config.yaml
n_layer: 11
d_model: 192
n_head: 6
n_kv_head: 6
head_dim: 32
d_mlp: 384
vocab_size: 907
activation: "swiglu"
norm: "layernorm"
norm_place: "pre"
norm_eps: 1e-05
positions: "rope"
rope_base: 56400.0
rope_fraction: 1.0
qk_norm: false
attn_scale: 0.177
bias: "none"
tie_embeddings: false
parallel_block: false
extras: ["some layers without attention", "shifted keys", "exclusive self-attention", "hashed n-gram embeddings", "learned residual scales", "capped logits"]
init: "orth"
init_std_qkv: 0.0445
init_std_o: 0.0
init_std_up: 0.0445
init_std_down: 0.0
optimizer: "adam_variant"
lr: 0.00212
beta1: 0.9
beta2: 0.95
weight_decay: 0.091
lr_head: 0.00943
grad_clip: 0.5
warmup_steps: 487
schedule: "wsd"
decay_fraction: 0.601
decay_shape: "linear"
final_lr_fraction: 0.0
batch_tokens: 32768
seq_len: 512
doc_mask: true
train_tokens: 146800000
steps: 4480
dataset: "wikipedia_en"
Each number is 500 + 40 x the weight over its row's rms, rounded and kept within 0 to 999. Layers, rows and columns count from 0. Numbers have three digits each. The size before them is the row's rms in percent of the matrix's.

# layer 2 MLP up, 384x192, rms 0.0819, rows 251-273, columns 96-191
087:513480498467534507440532552524457595517505592456543483440426477442564433474526484502417505465502527504479464517535540590500471565509511484516458438514471481502567453518509555529498432495586535448476521492496485499581524461483549501418511529511479445490457471464432512515473518462466535480
094:474482470506505556509518505496538477558565510444435526497440544482489525479495557490513546574576473514487482466466423454512517431545489450492513454441537464578502518575512488506447502549487442403549531515512412516609553577439465492542475490532472504433485476508502521501497508459523503504
111:512543459535495553506481527541499514489512491509435521545496501503492480492524440551456523477440496567459486454482468471532502563518462436498473539515688464480483440454497480452539494499456463441564549495498488495518519547485549529467491419482492509500487500504540453422490470527509497521
107:632526485462422448496557505537524497475525423514518439470550485569480568553460424510518462500508530431523468496553550489514532521505504569484548550513498534557477510555507467597490520522523478519476545495416444547504519498525453466538484508503486558476526527476473456515515499551513480481
101:504500490465574503487449532549503512474547486568473519546436462447511508436572507491533504500473510534524541497491477476490523476472506469500499467480479513579491477530464533487438422501477451518478539442489542529510433497511604455487487549455517553522540534525525533560567542502480456562
095:444464524546506517502600572432463520565502492472456526457444526593447487579505497452485443492507553569480546517498556561508538464541507492488526471490436535472453473517487516460461535497486525441495454539586495499521519522483529577446518486475491458484547463533509475532546517499470479507
121:489491491448588434533471477515495544504473497489444510586493543531522547544482549481553542527475556490479419555489457447439467507538478451538479451501510464533496481529550517493490534545445511533502490540512467476498569478491508581560546505512499534456466593506487542482509527601548477452
096:452477543573552487505425490481466532508511509518586552519450543494455507426476490528587517495473478463450446447419497525392447474527537546524450539538455458528522508471499485480486479503477537554543456488413544401499518485444497501519473471517487555458442519501498537545540528530511372521
101:567529517514452489518482495443473519491423465463542444435482456511420527455509558471446539462459514531479500504541489546507469571455481437477488476465469559475478514522537382489525570529436480507448448533486477441537386465444500594484585497512505480458474522496481504494506502509598499535
103:498480516511475497570521467512495533454607525489538518556553503447429577485530520553518508462556446510507487473519487564448423518516506557482458493534432474516482463473518531503526544461485500554541520491497536519462459461474525541410484505459497511489404444527457490573545420537595456546
094:489530436465548552485468493547545473506505540534561448482513485520490501416469466535540560490496558436527450427510397525514557521530467471445492500436550479509475455522463484532507445510500463548472566464545441584490508534446537479470499537477519481540462456517594440477542523463513469586
107:449520562522521553482513514478547505495461481467484526491499495429502519486459510512449533437465565549555504502443555550520461566415536514449490546544506528473453425532541492498483505388513497549518458439462492569488487521536517499474517487502454565445462609479452461440449548403507463517
105:571591521533551514522495533502437523439471525543513444475548479508616498521554525503515454500463475511534505511485548516506495527463528488525473491505450482551471515546443504408513416444482454546486521541503413492576522558435486507511520539484559442510511541520491561522537484535525506484
108:483420453461446550452475513487471567533580575425567457516542456501473516459494510587441462461526569483521446521511494487526448470510491502474513488508470481444529513580596537488413493443517491482500481477455498503516456425566456498489530512484501500472489488451537438537502424524519524497
092:544546514408454481499618525544555567483521504447511530503491528473495504500515543493523510416508538449469605590467538502522513486440505524543446532487490573537517486533500567510471434535406529544461507453467496470454555469518506457512534489534503525484507448527508548474485504501409551522
101:431544464479488548447464486506562524497506516463550530464472409493494425511518553463485511559499546495450498509486575556549427438465474499547553487519434525423532435557539574513555549481422574476431544517466476511486477549520502513534496482495472540527486534549451446502476430466521511501
114:550507499483535499492554544436477516492519539535544491512506527584563553428551477519591458560433500522512476515478490433463504450525542546555565477474490459514556479463514450503445493445480463480517500495511523536463482496552461621486500434484564572548451505503498522482495521484500446537
099:512569558483510539497457584481457430485454503538508493485510577464557432493505510510529541499485458563452463478498519517513507443546487504529496496589582445509477476464470492474516461554485444440533522578548520469455402445548512473477538429433483511511545485577519511451480531534525496547
102:528523463448500479521540513475477512491533493531473475503466535524428441550547487431582476555493513541481489526522549458527509464548488380484516489507575530530465478485531514488503454500496522470527546423499455433589573580518511488554470551483461494508478511479479558519530544444507495530
104:493447571568486515490453530521527472475493494562601418481522492495503552479513530451539501481479451578550486482524481536471483538447478514502515479482554399505576468503415472547487490561536463457540566513513436534505447537509457520580450547523529459530521520580539501457531536426527444588
098:480468543582534559433426556493458563547454457561540558517402523404533469477538485544515520511443498552469451524524500516507478505507569537512460530526513467467499489413534529516433445544499462469465456500498542461497530472521559479510499544508512451530532449559513469514524537459424482509
094:581436523547493533544425558445509494442448488496519506487425513476538557519542496471563582545455488509394503498546509541539488435496472558527483443473473521529508452437491542447504427519495476470501535531586473503539535492521515488512455544448521483503391560530527516463500456439530504531
101:483514514500585509498482468492456449468512597572509516512513540514483576529467502551444513528461381460532469459418466514496492487546447478517485485447471385468546456457450554457452494487519514412569450556513494507512555549528519499511557543524466440543539479538511566531564443413473514522
# layer 2 MLP down (transposed), 384x192, rms 0.0779, rows 251-273, columns 96-191
092:446483450419451490472551576499408515523554480440533459396480546571483468452482493493458486450537480477563432552448560484465518517545473495472491454442538504432527495519526484520449456456479475525521504505500530469515491513547496478451514496530553521512448531524487555512513486551504471495
096:437528524523472531509468564602432524550498449562489443378532463501470470497530484557473442516519468506486508514497495473529472555534430481475515458425508491462501529472512441492457474529464557445502542539535421464549505560451483511547542485525550511509458527535492513562471466503461477535
111:533475490510479551518496468537505484476453492523374533462500526512481567537507481546512474447506486537559505422527491463499525508478503497435432494488543469471507429482534453486532466451470495466539611541560484490581494495526508535523411442505446476540481497458498436531519471457533500566
105:495512475516559450449542519475477481506501543565506498538458527504591464539495511432452520423513572504471550414464447575512477552461550511479551511519512545489496515521472463432500508476501548483504467531447543499471474451514554479433496551568562469571490481436469480501533513522462471482
099:450492438580510554504625509523557548498473497570441561410512511412513479538535477466480503585537463496491541454538517532519507503551411460473455461475500526435561475503519444461533539555468550542555521496479498496472466524465457477473485537555463481439468479571482496524486508490466494525
094:494435539589496559508518507530497467513492494545430528475510455507558511508544548483516519490500489468501563457544499514469471495544462494455487503464466532491426438556489491501425568529410574527463539459549492486520451466484457467381526528473459435511445514451496498515546499488509496433
119:468525510543412507570564458494423470460519433469431544607484559507530439506451433519483529468482481472549603549469585539529554464516553513554589478520485495456514528487509537496515469459477446482451452501488468527449435515552517515502508486492530483454512565472483486520444474484525532461
095:473461538556467528469490485457482523543474437473534521516488526491438509468518522517570541522536459502545452492421561450475436434504418519480435539551444435521494471487464544471498480556486535458581489446452478486511481467422522461581510453502479517528504536526510539557511533535412494547
105:517550482412376491442514474516474531505497460449524518468464431538505447467501425525524490509539486485500439497542539532503574457499518437506545475494508521516481522427512478535561466490470448494456512393519531494563480592519511574472520485499446520507475543504528627564474520521490500453
106:497514461475478487537493580523444435502483522463500507562510534487494475523509478502463523518469483546527483471504483543461450470593500436533495551499472427466495538490440458559506477518521477542521574464535546524617504563500462504533482491479414488553436481555535523508519520454503472520
098:497531541487551490529490454517526422516511460474422476657557557432556499506450542514512510485476549513511581494434539562450512463561538528511576464580496502458516511530492540479480500524556475525477470503494527499441475500479492527506484480477550499425590484452499586515432506452516545471
104:516490559429492537491502543493497464510494450546533539547473548501507498516452544525487549432519483530492483529510544555529541518393435529538510502477455534461493447498581516475515492430455448464486482421437532529584468545525556505479556574500473569481508511484545503516504546475493488480
107:461521465623478572427450538463543397504554498518464550486509503476495496540513562468434492465496540450557445492455588498529533501517509441472410490493517512516504536521473451459431544504499518457470495477478438506554472568508474463522576461464447455508474516482514524527561528529469514484
102:492502463400436513527548549507483554590513435479481461427438520502512451515464482479484504535422587478470478580560540466524525475519574484528551481470487539493538540460595576457578489497445474521476510512526579483516546490542433531453508487549445491486548511433478539509507484506563479454
095:540591457475485529532473541455465481546539504560428520570494499459495473545486536510470503439564445489579549518415490394532536575527464491485450493554448562405532555522490503512473487514518461508475471495454492475537459518511522568554548497498556550503580415543513432493548527507523529528
095:492472431575533496504475507513553500537508525592514481669515499444529465491501530458427523520472518450587532525567469511528467484485396527515496396496516472510514533571446465500562505451440495482565453493513468514473556508520577532455521540477445502513480483512496469464521504503484512469
108:511518524532464512477560501439545471567494474575463551488520463507525476471531496516572546610494503556499493493509487472428500529530457520531429480479517458505513457479482497501499540472507467497490522489430545496540491522574530549507442386480615520502443474490531474500436453536483488518
102:560513493494517459540473532445509516540517492531416487488489519462568546553473483472493546496441506535473498519476489568527504457467578449525450502586535534587442528401467585517491440441477508435488516565490466515481479548445486511436509462508521392504525476499543489502487531560510542501
099:501438535529507457468518515570525525507491494478482511417502519513454541474556563467399507526494519533477510496512465470534522542473579523423423573446534468428552526495536521545510542515429605458474405551454522449470469496545502521479470473474394536543521471532477497483498533539502520476
106:505458519495515569391452539485528502457518481471515500474473496509511489622557511510508501433479484572484518532604529513521461490586521591491543491523530478534514491485503461507527543537497473483541504456531463456444505458524474506539476488565550442469402545474495493467527507431512554572
099:468490522456607497416460431437502566531484460432423533414533526560488560502538533495528450439490486565409491477525501438540463514570496510475441421528504463517430502512541482521493506515533536520473460476460606570500527507541540505448446488469517386429490515550449548495551488498442541532
097:524486531578481477530441490546504530519467554582527452491429460501551466516517496485499498511461441506480548559547459518535456482522551493545526463529434562508498478557567486491468503551501537479439567404473473479487522430536431486490454508494454462485372512485508441481574504505530449497
095:541413436546516497492533541504402449513523502516494480518467496549512531587428537515455499542542522494502507469432450482507481514521499502497482542489452465422516450503356506433469500464517576506449507534503449503434454591535428512456530540520496513478511464505499478507558479492515549510
# layer 2 MLP gate, 384x192, rms 0.0844, rows 252-273, columns 96-191
100:504546501511491558553477486584519492568445579472499514490480484495498454546555523524506502549499520539460455469445459544404473431475449481497464496557505489457474456535479534462460514599486518435495421438544570467502477542462530521567554436510522576521508456558497489559553537438472496530
106:550512568514446520511503534479503488476439425480481539538520509502488436496496545474440541473501523450488500482468514470582510425439513454472509442524536532562478491520474507492455485522511525519457459462487510490454510490522504454505517494506555528500419487638514524532549543546453588529
100:479457548519463529591499429515545483514524442513544546514476494521468590455425473508538484480523467433490482557470524476427503490515420506545549561481489409497462512506499528574483528507456527479507522477511544485458457505358455560554485480391449512506536566476523491514510498506524487540
095:490499544493539522443538480566403534491453484497467552507506506496478532558573461479508547532537450497544492450471510490486451448472451462445482538441495479551549429597477513497491566548468535507555488436561461516550443504397519504527475490503457505513547503549443526530543522478493513469
093:509487571517572457460440562494528458493462540482545471503492477508515439482555495581517515581499493542546490497519539530491488506546554487495522537505518492473456455426457442414496489484446537463438448455495577527549489500476550538489528445499505480511455469503488572450506579481494501553
116:506414485488526504533508541497444487471472504431411474561514515511491516546424523475500513492483526506444438535455490463488487531511469486549549479584472442489568558566524520429457514541467497534533444510507510482526526444443539527496536496476452482442479531476508537423518515579605454415
100:525520511511457553437447496491510425440492517473479537505512506571498546530479569469499573460480507480507534479532497619513510495492485524467431531495517555455487435492451483443473494506456576541503480531508524507485594502538478511518478465492549438504473536598481532534502534560490525519
106:483483533497581551525564507582478525438543477525527552540553534453548521449504534436498471483521534464488453532517422465478520471484507520427535546434488503580495492483547440484521531473508535522497519511491476484515534447487527484530531466489567523464464479483490514517582443503441515528
104:450537495489513535502526526464464474513481525451477538502579540577488549509505473493424527491432507515529471517457526541541486479579586499515439416535432535447539550417450535492419429490507531467493538442501536507541496529461522546495465473535462436509433484588580506472495507460506432542
095:550476525522504507500548545541512419568517556452557514455508453536473558532471514561465431529559428461492435510512470466443500509456548598475508546390454495506446473469567528584525516588441494571507489488432481462501503462527579487465516448497496489539517493492495491513439476446489523509
112:511486502484577459596496458472511431515466555469502591584452523502460423509444561555464540497463517494555544510476512534539569505450433428488476465489469526507485443497507483490502527499467491442558537450441523551596522516478612478456511500523551529483457539501497517578484577497473552448
110:508477550555468427562490376518511522492472516444546580473528500543452516505472462523518440482469481486472478562518479505414459419542500574478498533493481529473452516515547464589499601540499507498534494469480567426458453510517524521552455532522509481514466467538494451560494478493491478447
098:507431519580474466511453441575540440476502506511516474562537412535454541484434535514467477496522474496546506539515443520498538518477496520437488471533477529471531434481513413572520543509454539419449494520492475470440455460523517532511455468516569551513537520569510479466583525568470530477
097:426575572506439499517450476522513499516485515494475581529543506509462475468575506469605459589485507453492567496495470473526515553564492572509467497484479504500460501470487530504418522498533528516513465464520471490533504538513538544502527516558550538495419519517368496357491465489456569581
102:504480494501513495516535538413534408480507512460493501507488516534498571492407534485528535550443481573494520508489503479545559520497501510504515527505402428571490431522519485492485508507547451469552520488450487512511444415484475514566448490480435530540539510581526535415521468508480459542
109:464525476460531460484464433531570492465437494442566459515454524457505479508470589489448479476478450444491533469485470559537470485465571497486504507566435548506505503515450546543563463557465512470490526481551444461453548536515526460538505598519431489500523479514455495525487545481554594529
108:480567557433572476496517514504533494481549491515623511513479558467462513486552488472554467522442436526462553455509434505429487475419457538475467569472487487514502514459546460515514523537468462482481521544471438525473516453459494512494430527555531477596468578505499487455533463476451471531
110:543530483491496541504521530493534500463507533536460507481509488479576534555483482513589543479489468495504528432493532515484546463453512509548579457526461497603454520503513500490503477478528396508510559499538484553585476492458444506564473527547529447484480569533505550503471458497426501513
105:461507463498542567544494509496570493529534527506511533507510567576518528481493558500516545540423450465500472483517476477517537442496572491450478431484516546491427489464509512545604518554560530458497484517521469489552562501430495498512476526496529500560489465613520505511541475463451562474
098:539476507508534456476464489476511486485490476449445509553482510580422480475475433462483495483508561475495437469431439511469570466442510445529540464517504568505539574529467505517528483482505528530538543490559405392540500486407453425475499501563504531453487491556489501574575490484465503440
093:459571560531471492508533566496518490541485482505498511593443496511371481545536522442508482553546519489528530517468536445498486567477487483494442473479511514532517536507456542587493492505486486454501460438472390510540489507480561501478558454453459516495446490510492557504565519481482552447
104:559428528531531466528449455576541490457533468534512531506457496511507526428502472523460465477541474537503478559506504562465501434487493540472551573454549501513435455454535429516568502470495526404488537484521530538517512502442520517529438503518505555519496502476524492499477453514493418462